Each number is 128 + 32 x the weight over its row's rms, rounded and kept within 0 to 255. Layers, rows and columns count from 0. Numbers have three digits each. The size before them is the row's rms in percent of the matrix's.

# layer 5 attention value, 160x160, rms 0.0899, rows 0-159, columns 0-79
122:128112160106130134096114060118169088158151082155152137157101080144170160090103058105129117111137161122135071153143129138162115101137147182042162140089092134160120134089083171126146128093150157141145176158106106127100118120121119132120140090
113:094176123159128099105112147103099113111116064222119180081116100159148163142068124181096144065107123195132130083152133107116136101156167158185148115168091119136095123110095136140098211157143122145124169111080155131097080170136132150106172075
122:138146072181111063119129170158126107105194139083123124186140122163119135129108104105119130152173112086121118097148114125118140141076169135085110147103154138161074104105180143167144134189104144137084132069168139085119126090068171096146095069
111:149090113130155180151103142142104112170115147105115082147179167128147053136120099120139144146091100155135065151164127174119126063151151126107147152105186143159137136090133101145167153073108135081132066158090050157157151057127134129092167159
105:073130157136104124138172118159124169095078129154126112136156128172111093144166131117103191140095163132109110131113099135165105172108189113156117194085196121165096164106120163164195116121082167156140103082137151088109122116132111130133110093
108:092120102134103096060112145120116051135153153108118145160161115162129089127195119108136159133200140070120105161095126114190184084159099124096165082119132144110104157102130161160120171217121140155150130118171146125149126093118155105120102119
111:172130087125124072132205164163092124081149109107149120148146166135100124118155063161125155160152113155117121190115164110153119206127086114107143171127133132138145129177100183135121112146152120093083133130119110143098176088112139100132121156
120:139106162130156100115179115139125116116186130161103087131084200146175107171168137131121167129056133152149154062125093135131149105125154132083138163136137137129120091075040124108117163141143104141145169164128138127123100122131123177113150152
120:127148195112108170150106122104158177168148075154094145149125173107107108127136116129143122139190102129154081094186141153136090112154130158158054104148108129119077132061089068059111140122151110154139116108162125157116085146172143132154158181
117:169166071104129155149137112097083178130120117137121152149195091154105103089131152127153113100158066121120115131131148126171116120156182135106120125122114147099076209101181131102137191033132160152102174189161088154107139138177126083108108178
113:124105171068147112118112187193074109141154143116162147109133100111130169194132086110127138098125141139129096106134100111081124117188137154125163099123116108132160137126139175115121089151147153128153152060152146167149124103161145148112063201
117:129090090178126071107078126155140101148124161067136117200154122162135118149164163096077103131101173123147132147054107123100169106114080150119141098104187126148122085127164166094120117146118137080112141085097154107104140116081144027141104108
123:190100069130123153095087126159121081115164140098148112106116141082116076070141107158155128168173133094135163131106074137149150100099140117100195202119178142162130081113140125104166125138096150147146080163124100129106172128056151091151150166
132:161142107142137103117136140125096123146079109154119124137064152210153129091192182140159110120163101143116127119114127141107148169136103091153101136098144114073178071079136112160143129134133129092133067103115134161171098099126120176168138175
115:135102106104133137141142137163129189120167129195127178125142079161166072127115127138150131127110117043105160168142119135185148138114152064133106144116147142101148152129116143134158116187111150113093092143135111065124149099088077136095122052
124:186108181062072164156181112100127096127080157123133103100148119113077102134135084143115136099147191125139154109114090139109151157119175127148131133146110128087176132071091132113092091123127089100150130201087123129123095183162147102103157116
112:135132088163129103138128246193126069125102141085149139129049174169112120115108135143106147157133159197149132128166165117133127172111102102076138156137166131130096105082105173167175125148085092245118098109103147117106160099068118091097172166
119:139155115174082127125147125141147117101148115145130198064141111142083128168098134178060146121168071137145005114126125150117120153143107105085093109178058150135117145134165115070130058161128147065125154072105130145058163124138144179123143090
118:100137051089116136132067130156143039137092160110141167160130106163145115137125092124080081159169187144140125101081119107188111172053094132077122053126150123122142210143125082120124218135130103104116089176118131105139170139160161112116215083
119:154108181167178149128170125043096166151075086145129104141140149132131131089137091129163101115104204090124118130109165117123135132111043162088119098103104128069112071151182126168135130072151145079147137178124133138096165139118141117177112138
123:146106158107105108130137126079090146145164123147118056140090150100131135098172193096133126120117106150126122096126115105142146169120071134115144184138196126112096158095133214152151167151099164097116104112171124141154170106166112164139099000
126:114118101143108110113146112161141129123117131029157095117107103099110155136133163047173164161116104111117164113159120113131168105123044119124119130141147115128134116080082146127129067051118132099126156088121127080154116121123181155084098183
146:130040124129108126171134121126083134046149171162146127116144094148132097142115151074164135140099174139126118113151100137152173128148099123082164197128231122202120133107139137171125126114095197136130077128119151116112183130064134171132103138
123:121140082112045133087107105128097108171153184091136164125121103164135116104110155108111160076082108169112137161122130127084144090103089139108171123123133118093129089111158141125127222164094118138079087149125189131186151139180105209148101090
126:116172209110106142135159182127128075146208147140132122117158151161102140138131063118106157117165143123122121092097117061096091181072113122115079082136078145125159125092174149168105105116167139155105113073075135102094133134114149169147064160
110:174173119080120091118161097135145108136115069155109171121107116103102140103104108110096082137133097115132108106152118138152114104110159138121085167113114137141076085204156116170171022153140173056182148197111110128121125127119167081128175137
110:173152144136109132099140141094141107133158159179117105185143171136074141145119080113158097111164192138145138168167175174131130109108111153098092128186111123131167112155172071090078179117122092147096112062097150159122045163136077172154171157
123:152063129127084107150130133120090113136139127107143155120092091091143160182102153128133123100078094133143103072231190137174138116131106148056165126115136116173117114140103160080082140196108126070145149145101151169116126099125140143162072060
118:151098077101165127084103082139110091119155124085145160141064158142158110113124095140146132137082155139120155146151153113110104149099208087150171186113115149110119133141178132136149179065083084152144126128125055112098115139105114182079158086
127:120041151145104116114122163105102080134112115121170121107133186111108145050127113167136092153109147116124182138156109065104126124071097132204175119153132131150135108134134074123145120150132120126101107090140162105098052089136133102161115134
127:139165134086144148175139134152124173066157173104145086150133094138144157141107110151140172158129073183123054156111157096094139160160082143132132121106123142123124115121125172091129110117134132086112126058161134070181104102124135154094148027
120:107153117104109154092111135142132082126135155168087135147099059090126125068166117162156106152161156117124116097092107145131128146094103167062124166110190145161133190130117130104125118105156119121136136113127133147153210088107168134134172126
094:106108140136136104129152119113105168141099135147182099102116114097097092110085141099129114135092166148134119139136185123078060127144138115066146079123105109180055089116128151188174204098107063138127114071109154157166178108110145095099156137
085:202119147146150139080139129167172104145081110190098179105119121157089153083129083097077131116122112105132108197086141067131136117186128159147133176115146118073164144156050164177121130136131142109121152161135173163089087130099103138128177142
110:093146070027106115123137141161122095115115159154136085088103136144147138122130106119154173099153091103113152110131102114139136081073111183137128094121122101139162189111177128049120109221139125176142143157111109108115119111151112183127111159
091:125116156113153139127153093150179113101082116188122143092153102100097105133133125143081125115164106157124121179104042071133172133126149167108104139127170140072198153161077115139121059155099129094150143134151128165121119144089119114152113111
088:162071129128142156122124127114166111141075159119158130101076115146128160131158092128131139130155066149126135118135086116103083125091082182089102160155133134131209162090124092135124154171102129149153135140063052167114132128077156150152127202
081:093201119118128128142183085136131114146111085151119111126158092149107109140157126071164160093112123154114140184087106135131162182153100111116114095105120126132092156116197129164150098142102107134138053123103132136156113151078176139129098178
085:120135166125106123141084128138148200168176122153127135099175166134128120088200119121096075144110071200138085115145074122108150140085164121124131087122137129152180112147088160137134132125111148109125152070121105130154104097061099111120120092
093:128119171106145136099139090094136122123135135134121083090080128093142075112114087091167124137152048129112158168162084150156112181162162088101173093130135122109158098117127154136148133164083080133136095086176126074130124126115116162111173086
099:238132107146124136130121150183089109165135108061123140157108082167124171156090120072136142129135171119144155167162163144153099106125148096143159135151161111119152145132139121052136176153171115209135116189135124163166092117141159108156076074
083:094137126116144104106189145029154153088142146137156097095131117074133070126118127101131151157183055141125074128159120120151153130098137130175094115122112160159173176082150115165131170108092115079157130123152058114094114102137141096107124095
091:149137120163165149104127112187169193174097123196154181077112129112107140119099067119162141113148104138133135162097087050128100134164182142076129127096119133125125151135105145139157099200131094187178145135139164183123133155059149155130150100
095:114149129202120099135107218127136123145153117116120074125182134124152150168150111119128107165092118164125138090173142145141127138100161113134087111125145141205128069149119136138139153098127096163125136112133110110154108125155143091088102069
088:151124097153099111130191136116096166119157112112117146111139198125192186117170104132137136151155118079131134143098098155195193111140081124157155177125089134176131125148089152105116167117122159159093106144183092071098133098130149161076179163
110:100122102109170163134191090142139066126119175131109151124085120150089152119087153118204170116110122137141168110111078148142140132138092115073121102154128146108136127128145122148125062186179100150132131139049138142163121136126121161118120196
095:119111155041096158139151124122091088139155180114137090127130163138151074104209127148114154127102049162106089112140120132143160169075157100222123057128136121098186143170171117110126110158101144127138136082156102111125147127101113083104122102
095:114084135131119090194224143109155158115175065229145158114143156114147136100166108142117105099059145097123133089112096157122150145151126134141107114122101134093102151146104190167152127103120152150129136118111096106069173165105106111119161123
089:105110121088134172100120128150182127172080122161166169169111103125130158094137108112113134119121141156147147142147124100093115125140121189094111126150135109099124131106080089170142117177152100114150094166075159223126122120083103158160101162
086:132148130108145119167096097134181085113115174117152114102109102119085112126129126139139114092095153133122146156104120147130119102139104148140107129152135101051211126154119081156104036136109117095119139151135148146131136115142081145145149187
095:118118108120124139129085143123158190105139172096141145106168162101144121096106148153148108116160182165132163085138051166114115048083103119120094124134092147177118114094141088084160099114177147081120181147149128104122122170143086147115198145
096:157118114117170124150175140110116102100174079151123092172128168122127151132126137129165136116101112136107163151103188144161153143122114123105182102124095114114072127088120113124124182134166174195135042134146065091128116151138178117133110179
091:092179124100124125167170085076166155119134145153151119110197160136091122088165150120142144128056146154112109164098117150112183148126110142109140100145129131170116162148188172162106094058059110101102061140164121123128143138115107135096193141
098:157136095108107109135124140150075131166158126080131125066140144118122113126114154152117130134148156129123134121144119170122118124029155140179165119145119128121132162098178137051094142131155124123108152143120110092167061096169109081137112124
100:098101155123140139126129112118090078122176132142116135119123214133128164132103118073140173134131050155125143128124060128162148162139087158167085144137156134143208167154099135102102124131093116122110112093084046087102112189077131132093193129
083:144142130163143132091133118141072122154084155084123130091114149098104076230064148139129149087197105160127146096129060103159132146117107101147097142131131161066127061088120079178130175121117109105127169117176137174195085133124155157134133146
099:230127123104140118125031113125090123107152111065098124166157150141151147094107131117178125135136185121131121179142169124136138132099101139177140208158162130175168125139105146036105136159101190141088141185092146118092127095121088140147114142
109:158079132113077119188130062120121109098081158175132115162056138166099159096128121116130115105130149115128103157137165132170113131160026141088122191155167112097136139127140129080109091150131177141153114208131096174088140105087126169110121190
087:075074149094105160136093146156113124133101158178091120120118113146125139166153144213097136126146115146129039141124182085089104144160134122120091128120136130159127087141057079140112099154135133129111144027075159113150124080069120121105079138
091:105102132139116120155202114144107035104150090179109134160137164123138147135174131120108137115040163108125145137068109093118145190160113128157125160116107147071101112207113167170107152114120154125104081104102190147085162141149151166128161079
103:182123121078152167108153114136140063144120111100132129143102094109150116155140093185146128137145097135128105122126191083120081170117122145100120123126142119066117170086113091105095146195153097140170189109072135154109150118152116137161095145
094:072103137147150097126121114131091213175098141129136145101117126122081187152092069095148102147177151102120186120147097128141107069137167130109157130111101141164082131170094119157190159108123091144169099089164187129147133117136138152108172146
090:138084085124144155111151082153161135149097143135129126114055078103122120112119122119129124116131150116139106134124100121109115129155144138055150114108098083027157121123130131180097039135118130160169145170068127212155176129114149162156134139
090:069147160103118126162046160091153131075101164119140174125106131134063126123143194109107122138065117170131133150139066170130209053137120165154104148136175114129159162153151087153119084157175087083126145074163099097127119113079114109144096121
102:140078177161105078163116135163100073140104165119132137051098156086096108126154117092105113123136114094116150145147114104145083165156113039037146143082124076085176053146096125178119130102125145164195100192115126177141150128148103086070158122
110:155119137173100091141135129137137108110132123139135135073139139086057195105116121097105068137158144136116134106111145091136038135120095117077127147111115112134104106108109200106098093059129133110147157092192154083153081176130161123136108086
103:086130126189160131115133100079094093115110122167157119186205149113084130126144132165093173129073136129128161120091163096112103148086112126103139096164108107121127128166128156139139168117106113121157122163128090134187131179117122117078080108
119:146118144231143132181081143135130143126143179113144138126126076123123061143126109122150114135129147138117149132156096136122122114148122071077170131090130101151170159098111097142121143127091158218156067124113134106218029165087120155109119143
104:137125120120132143126146100143180180162133134091110149112097092096136151111107113146120124112076135137133084157230111155104116108175105107127167152128054143103131120109163137177098094121157119138106119178128177172090084096146133115152145121
112:144047146142166139173134111134116138093140150157122133120181213111160059184130162091093148110078088153126107123116142184133163097152186101162168139120171099150157125149075097094120147066120184031126171170176152216142135146144122146161054164
103:138145121154127116120129072124105154169160163120126128121114122138118151081116120115181149107163116099125060127196117135063145103088116144119111155090083088120104067087135162123112218096125177180119108075147129147154143130115129110129135195
121:156145132130164124120097106091113204140135146146130202089089169100130127131154129137145090141115086138138122149156103135064114187125114071134115153145139130108136113106124138118147000170149153089143095125107130138140148153109125167142072139
099:132082098160127176144097107178104086190131139128139132113195090093178119119140125078103116099132139125140181129096116167141090125126098102122120069090130134168140181099146111062135107190154175161143106155102127154143108119080115116101145135
111:144104154133158094118095049068135113151202125189132127091103091102101110097171112092144134096230086066125103125151096170121141121135133127124123141090097130101097148093117160150098125162152170131127091088048128160081075138064119108146109172
096:120112186060132123105070092084162158135122139154130125171140190134172154108142095166131103151116175152126118198102153116127099169093139172128165129135199141160127131148093156084105174137129124130124125097063134136147158110143096098103189071
110:136122144085084178141082081091179141134144120099118113176089085130148105191135117120159134146113171197131151162131143123152134131140255131113106156097134128128124129124074158150107091069102070113164198164165078106173115085188110154136095165
109:157075086182117125108134103126130097140133130106151127126166144124084145130132149152107128087095165105131111171167065146110149129092127125124112159093118105126133133129130113143131153132106115102100093089126139089121136213086144133127140141
094:151145151134122161135134135119091163086136124167114171144103130115191086147157131152136159138152128132122161107061112083116101183150111136136124139143159114091203107066150130137141137055128122123152158159170125100136189145114155053177038146
093:130129116123172085107109171097086106116135148160129113104099124102129162107101133076123090126109111145108085156217149151091133101111080107164170094155137121125163083169165168184127162152141136115095103143114047143148158122119132110033116097
111:164080176108045111125103148130115115143130142122133025099110156082109174134150159135125111146175122091122127136178115110161137182129096111106116162110158108129153084127137170141109130145148102173123127130151100131134179156088142104140119047
106:122133149128148123158153128120139150104151128119148162187172108128126119131087108156105121131077141124131195129134155143126146140174132138160107141138157143090118120206119119096129082168128097144152067096098078121105140142111125122076135164
103:120157091141122157082135120064135110096150115152119159126117102164090084154128157120096093155166104180129084142139162135148080110107091078127140072155108153140103098140130119127106140151111115096142100128197145107192173114083176127125094131
095:084146096132115153114094133111132105108149138090135083101040162122106140151103166160122121137098166115141153127183099132110120177146081066166122127159149146107131058133106133138158063163197096129142153116120069143179130123175079199147084073
116:117131145138095101106127129124129180145137113115134098109110174148099174156129140136117129122129129077140115158134089161142127132126142113093075133139114129152043111123123133118148029125151143117160170151100133198088167117133136196142112112
111:147119119173073153182083043143126180132130114109117161089130121155144197122132150093113106132123125207135136126110125153139084163143206146096140187105196083180148101097180187100096175070109072141119144169153085103153165097108131151136180105
102:188084159071147147114136133092140218092171155126106201095135155135152064115110160129160108148119115090137143075129138107119133105074120151159167114134068165097177077082146111116108109151122123145102177141124101053138163108076171094130120140
095:151133150155170150100110129123156198133159183081134130097131172126157181113112098098150136110121194114138086093175106164123078123149147163129124150085115146127114172094148070188137091121123125186146073120106069138115133205089185170145221123
106:072096166055148132102150118117215128123088100080146103118097093151127157137146128113122137137139226102111176114090115174144108126136135144201127126171159156135126194119099109058157068120170099096107142108121185124071070090135133110157111165
113:103148160087144159109092068137121093166128134133109137088150152109141073168108101161123156117107173102135077139152128133129084101134159130192153107156115159167154122148104117173113159138140122091147158149111129177104135122106164167172119169
105:125114124080098156061089104157134104164132114085162146068100143144130182119112160066120139129052133156132130124117096109112124186148106125150105164179130150101101125146077168153126117131163112075144180115111137124098181151184135214139111063
103:116205110166180077122125183132140083102134142162086122136103117154107150105092136177101089125255080124111103108164161159141110131136064138089145090109103127148152090086130120175135157168111126147128124126062135139118135090125154104119149143
103:106151100146141121100104123167138100151109084138135169062144037065127160170132123067143107150105152159127148120093087098126160115197183113154117135144125120150120116166033119139120178131059174125162146161166153162113193191165131144145061095
109:103143103150174099141113120097124138094112148112158087098129203134142178103104133142148102139144094161127164070132166172163150085131123113156100061128091138110117129095110126072125156109136141128143149128053086160117118120091155064090150083
109:078174128161099134116078164106123110104074126125124061163084183169113082169130146151114167116115152088123104157139133110121168142148103136181142101105131116141136073162164095151129182154148151131151136172114105138130124079112143043142104132
099:123152206151172129103122119116162203101092105145120139130069167113113059143149148177130177125127069136127144093066175146158114102123117116191138114151168131112091135128200142082119106111068160091106125180088116176153134087161139146094140164
107:072187157114126103077085078161145107122098108122137136133087083118202161108096103131134171113182145193137155125089133106150151117143137183149148137146139115204090166128162155137127138117090144205087033090154124135110138162099097065120144060
078:160154149112147121125137120182144046135070097124116098087106112116125105115138106115135131115110171182102096140159129116160118098115093097090136106149164127162129101052172136106163126110201153154074039134115142066151077120119148094111128105
117:107131067173172107206129185031110167091226139088115148082178102144149175107154127085132155163069119102113088103117141120117156137158125120089082157108064124166116069125158116137126150155117098134140136079095131128125194076117131116111180153
089:182128105118140085119145119144150129140067074164137169128122154124112084102141118114117148124156141175131130145119154168132192121155124158125112133135155129116134117127090161123098194136228119179104123186138129125102119190113132076122108122
084:068152140145124129124166105176141120175097140099163134098096120138113190146093097147092060069097107122151125095102065156141156102191150095120069162140153140144141198119089069178132118169167117131157095097134138120133125180131152178161133169
105:077089150123133124081099077088094105135150156177159119156072130131113151090091131072162122116162141173134168139133111169139116119127128127132139091138118088209106085091146116134141148083163112089082097109142082154148128124120133127090167115
091:151084075108161139173092140146151101138133116108106143123145109150078108072106126114157116110085196172123103155058156163104164102158126122124150136101106119097115050140118164093117148095183137171104137105120143124100104142051081104115118171
083:124193114109147182115139138106058065112179135129057129102120192132172109065143194133150182120142085148133136099161111189133144143155136165156144125164140146093079145062134132135120086124126172147062128076098103137101138127175143141190144112
103:153137135111123141141129069165095037167179117151101081145097128168091146097084141131101142078083147120155147144092165162077100146123103155145144086159077141044096053144116118182137151094156116136060112116090098201117123148101075109125105165
081:114133171136141142049037108140096147116140130103167186108173208106056122104091148129175131123208124165115154098108100082178128055118126157163197109147128129116164156125157162102100107110099124159147158124195168078144108093205131185127129124
104:165136197115113171056131062063097119132067124153151141105101193128080106163128135112182149124196093122129177160185074097151102069153156141171139146128128111122118170109146110172106125144162080133116068076115118100114102143153124149167197105
092:151087141214059132167071043175090132140111126150142102121138110112118098159107080151142145139162160105143147100114183110170115139097107089096165158100147143188126118118125121065146177142104207129177185123146083131151133126114139189067130107
072:121106137099108079144095089135158133104208142145108184116119150160155097153136109151111113140128158086114070102141194079103058152141086091110150129194125144175151136135123180078159162114044188172147169146107139137123185128080119151095096120
115:180126169107103115069157167195153127153141124093089080160098117128066077143136149143123138100161074148135172117124115108164098104097162168125100118127134167063150169135109140114161098153100132109114146090158141099132065100174120157130115141
103:190099162110107092152180090140166079127137133203170110146091110100154121129147129162102107140139115075119039191207142106131089183149135055090143132149127143131122178165120118114140094123127131134131118145132124140129117173116181080169106039
068:104144136141108097155089142147110137048202133109116193120235118101152128105144174158116147132102135126126066141113203168145151070108160094076156100098102133174166115131135136105129130147102093142194194139145143131139127094128123139104076095
098:119174093114174105111115109135142154137106093158161167123122106126138193135109137185142127102137157119154154086129052157135071142125093127141136142139138088178090120099118107139130166121154159118092068147125196134162178141110191126133101112
087:139143103116159184054111141106112134125114137113077117168162200100081120115102218090159141132129146140148178093181116091103124085128122187186131126172108154078152124098166158193108131146164121117081125081077149074123118101164112139174165148
096:118144103093133121164128176130140149179125148035130039188186160109139108129159117093123071120101124159127178061134126118142056160046109176165085128125159133149128144108114152138145127150139126107114165132139119039150132080133112147092194179
091:172134153091129165129149067217129109108099124129109090172113128119077063122130122117121190109156128119125169156114111133095112137127147148132154130105117123079105086155108192151120077150147111153113143143119155134114088114111066108122083113
083:137101115182071129198068116064118151135094186160089107127103107129155051127125107141133092142149130057127086098141156111135152147148167099151137119101100158114102088137113114128132091129130158109144170163111053193093063187120112152088132065
110:104172135110084112124191104138119090151182114094123091168042076144090140162140181165074154104082051142137110124167135180119129155143184114084103101137122138083099112145122100201162150155089118125101147135131129180127100086171149143123124149
100:101128131118132182126165103037137125113113124193132127125139077121105152090191115067107131136085160072097112217173067116103137113108124132130188118156124117080145126162183116184108118095137045112143124118119090202116098135109113090113118087
104:153137075080110136112113136114119044140097097188127114143095103146130096115110166089123124092121185082147135171115147156145081126116084099161185113143097148146109150074152110114147174067135151095078122130118111166148101168101114146101113122
101:175135093141144126172168159145114115109113104149117072138113103159150131156159123165078138157123120071124062180171133105137147154151128104047138152123126120141124172164106125121114102183115135158128102112095125134129140194138131095113127070
083:125099102128084127096105102088064096114175159145056136156149201147078071120161184094093126136146091139156129124195178121059112141119162143130130081156133157138116077115138181171178155128092110131081127109074109151109114119160104119136138150
097:130144094127148139160074176060175175141093123067128127128127112130140064171115077180135121109157088099130186084154076127096072198062127144134164141122094103101124082113142091144107150069118105073120113174097094148166111133110108140163165171
086:120150079112180118088124119086069132127196160131099131161197222107136090111156144142164173150163137139157147105122138171109080147094130136112104097161107159181107099127098181092103120092129140139068125137131177143108198121161155110127198130
112:134122152101101099184094158133176112161159142118178150110175146156077157091089092103100083108060119146122106131101091113115148101105106133178117138174123129079173171127150115154129146155176096099111160139177109077105088103155140130152140149
087:146124151176056116158151085160123063147097093119122069134048048132129118163052161110125156131073144089116156147142175106093153179142127071084147109111119114093086068118167119126169106108162139065125118103063111138124068131088098146086128066
103:119143102073176096146119174089132148124102103103148138146126184105137122159104132135130106134115153162132153102131107118163065143139096116133107127131134099234120146094085136094136181123129173117104065151114187038141198141143163135076201157
103:162109123170112117074049077215089137137136144108123163105120145100060153135078107154165131125191153115169204049082102123143137087112137171173123162151141162106147080116119134074143119180102201168126166115183117134114154096143128226117129199
077:162137119104071089138098105079105094107211138138093127143147133124154084121116158128121152151113182112124083159112177159123121110137081105133151113183106151129132105098125158134103154083121132134074185148137147139139117153162135108116056128
096:113129080121126176120108164130098142108084126157160198162121160037144032131136209159159148083149149129122081138089207105125132111170127151095129153133127152145111069164161111101139094149065168065146151132106146141171148165085117135074075142
080:072104181085148125135111121088162166099123087104148124176074034141149127120092160040127125146061085119145150127105213160079114156094091148087121086180175139135192127138114167101125168138130124158093133117181090127146147125112146101185129140
086:095110101136168078123114100131103103153115114130129113064159101099088068136161112153103109090160176142112145130149060109160147061199111092145090176152088078082116133131151097140150107140177166082169175175135128121143191111116146143093112096
084:175058148167088088144060116107136151152081160134079129154125199157062155132097096129132168117082083126145111146131146160153122093105106181162104148156117129131124065173073094086104197150126155115105081065158136187097053091069165144158158197
077:145084113177096161145150138131107170130065078136139139175107156136167145132138095056124132164189065134117042063067178102129121146089151133095163086113141165191161078133098156135141073153111131123150155086207081140153193150141084099087094139
086:026121121125167148074172118098154093149173088139124136130151096108139113122136148146108125183089146105108088113136123149087128109124161176164109152157155074171116211121170149092088119133101090160143099145118104119191167179102120114112127149
064:128150108191145128081173141151129086151150127118150131139116154100184161131185102120186100154130121092158120054105117156062161083101155159210127138071142144122116140064112108165138101070138129068121158163132139167167118136146131160113093146
075:154155157163151133091163152164144159164133132136151132130126127112162162097152157145171184150115117186133080126130167145060124113097178170158107066130118114081148151112144135152114090107164070138132145137151121120113153130115137095122145181
072:102136087124166113037202092190143119165164151171174081146100122116167133135143067127199144154121144147148191148129127148105139131087161156153133084144101159080133163105150097092179100136131078094153116207127131096115142077123161139153117125
070:145093161099153090139060190061129121115173146128131140080136145179154101092099144139114125180109142127123151156150113128164152112141167145130133156116153073077085075201098068124133099176119171117089087122089152153160097179124166147207172110
087:180166111096110120092097124136145130110057089159146153132175114094140087105173157141171137116132131181116100109110166086109135077137151094157130131093144088143136103159120128159160035120143175066150125196101139123202134140071090135052112102
070:111094101186167098137118190076127139102119163041137147141104128150085185133145139110059132206140176140139139166168100112134148139187177117145136175079155138110174115114141125113117108168118148205138120126082189141095123169087151109145146160
083:102142124147137139098141136083114130127150133115098166124124159129089138150131126140135129162148106118115084118181173162152141114124133124089131098153196140123161160112134164138127117145115146150061138153142146052134131112097145162119147110
065:089135133175134113085150145141138187189095128119146121141123115128124124111152094091188163205175124128173154150112151124082097072083131181173118070162130168200145122140109116121142113145103106084126099175147098119120109098136123146088109174
080:161126080116109176164194140108096104155162139142126077156128150192122118119134124140104140139144086126096085139185145115147169122108100130192115118169117107077122174195107159042065108124136147110122078143080126130141064167149145117137128114
094:165094163143141125170144167062110144114173149112116143141196153168164156135126056097108077108069092128113130143095138035123150169096046160137102124162125133056131119168119123107115124128093164095099131124168159124147109207101142085126181104
091:106120202102186142160162110174088132123206128122140124093111164091157129084112148137143132040120147144103151120155078127096118160143135114145162161108093183097077100097126118140157216101134101146076171096156181193088139060152103148195192124
099:099061164118100088140117147121150178130094082164175122095127094076131067123152116121130156066137163149128110088087140130123101151137081089098137096123102080141069126146179094154138142162107157106149158128178133163148143113102119137081104128
095:130070144129076149177110103108155144111100173164134115160095137167146158110111146129153163141071079142144165199131156069135109186085068094102128131205184159141147133138107130134177191141102121096121144128170104146117142165109098131103086111
079:057113165138150105114101150120165145151119132131147123088110126085089084109154150154138124085161089077097066119130161120111167094192158141210116121122138123110081118168143098140111129155116147104134165117123097160154103140093107152120167193
075:147110145120192091122169119161123165135168142145094161089186119087139149062148096139123075099104108149119131133137083089107149096167117116131078121119121152057127090155112126078118067202128194134177155115144187096191084149148145131123090163
071:102101131110143134079172115174147126163100119201145140123106109053125144116126136095139162129165143163178121191109125123108085149084152105168129108143094111183126095132159092156182090118151083106169101131158120207133162099100124127126155183
091:161107181105093128148116114127098136087172115093121163135140161178093110164084081181149171133124139092149145123134183156144128192101088158115136123163138129127109112134117079136162233103114128105032139132186132136112135068065141125157143140
070:154125114116113161125210101165094136118150117149110084122129043180151102156156102126123167120097163102117167113136154125126132102074136084128165128138135103072080117036187192107111090081154079105129112177138134136144111143154105119169122078
108:202107142158137124128142161124169129126173135131161067159125111150153142110162103124150117173071066096144082091117180094086152131056093139086145072158165189125135140159104161074128118097068149167100107120129150062164070181124163098162136127
075:116125113116144152088085127088130103107171104102136115098170133162108095166170052086138102118128073115126065128153215121162128093168131119130112088140144124137116159120130133112173128148101166088082168160117120041113082137091063176084149132
090:159174101136097215187129120106103149086095087163123189126150183112105152126132104219171122117207135169113132105167085131107124120171159154157153137143137255102157103129107140130170135189123092124056138101120116133118153130105147147106133135
085:070100177072133165153120071134140138137150172104094127120103124173121208096120128166150171130113123150138162132084078153129134166070142151165162104102148144112155160069088088118154141102141089101103107128124101220074099117134177131176181134
076:160121193105107075137055084130116133119111153094122165089112101202095133061108140169140160184094120128124119199156057130103135138135123188176113143159156143102085113119119121091114173125192098131113137138098114130151119147121148111156159103
073:074177169126096151143138155140104090087171156077144130116138150135095118107055172148111175159132107131105137141142135092112131151154174151181124163164151170138195165152100114113115172105115130135036155087067156126146162154135131115157225150
071:115142134154145148102180108195170106215116114164141138103147078060132152117129131153162155123130135149166124168102131154065124129123170150152111114102114083105154149097172086148160104059172049132192107123137093172091149109139163110148105140
092:138107124089104161137134137118108115130174132065084160098118199151139099090096147218103146138160137127130112126143167143139131132079146088160146053120113085144103126098126162055117089092130153116087129133133148180058103160143105149158157170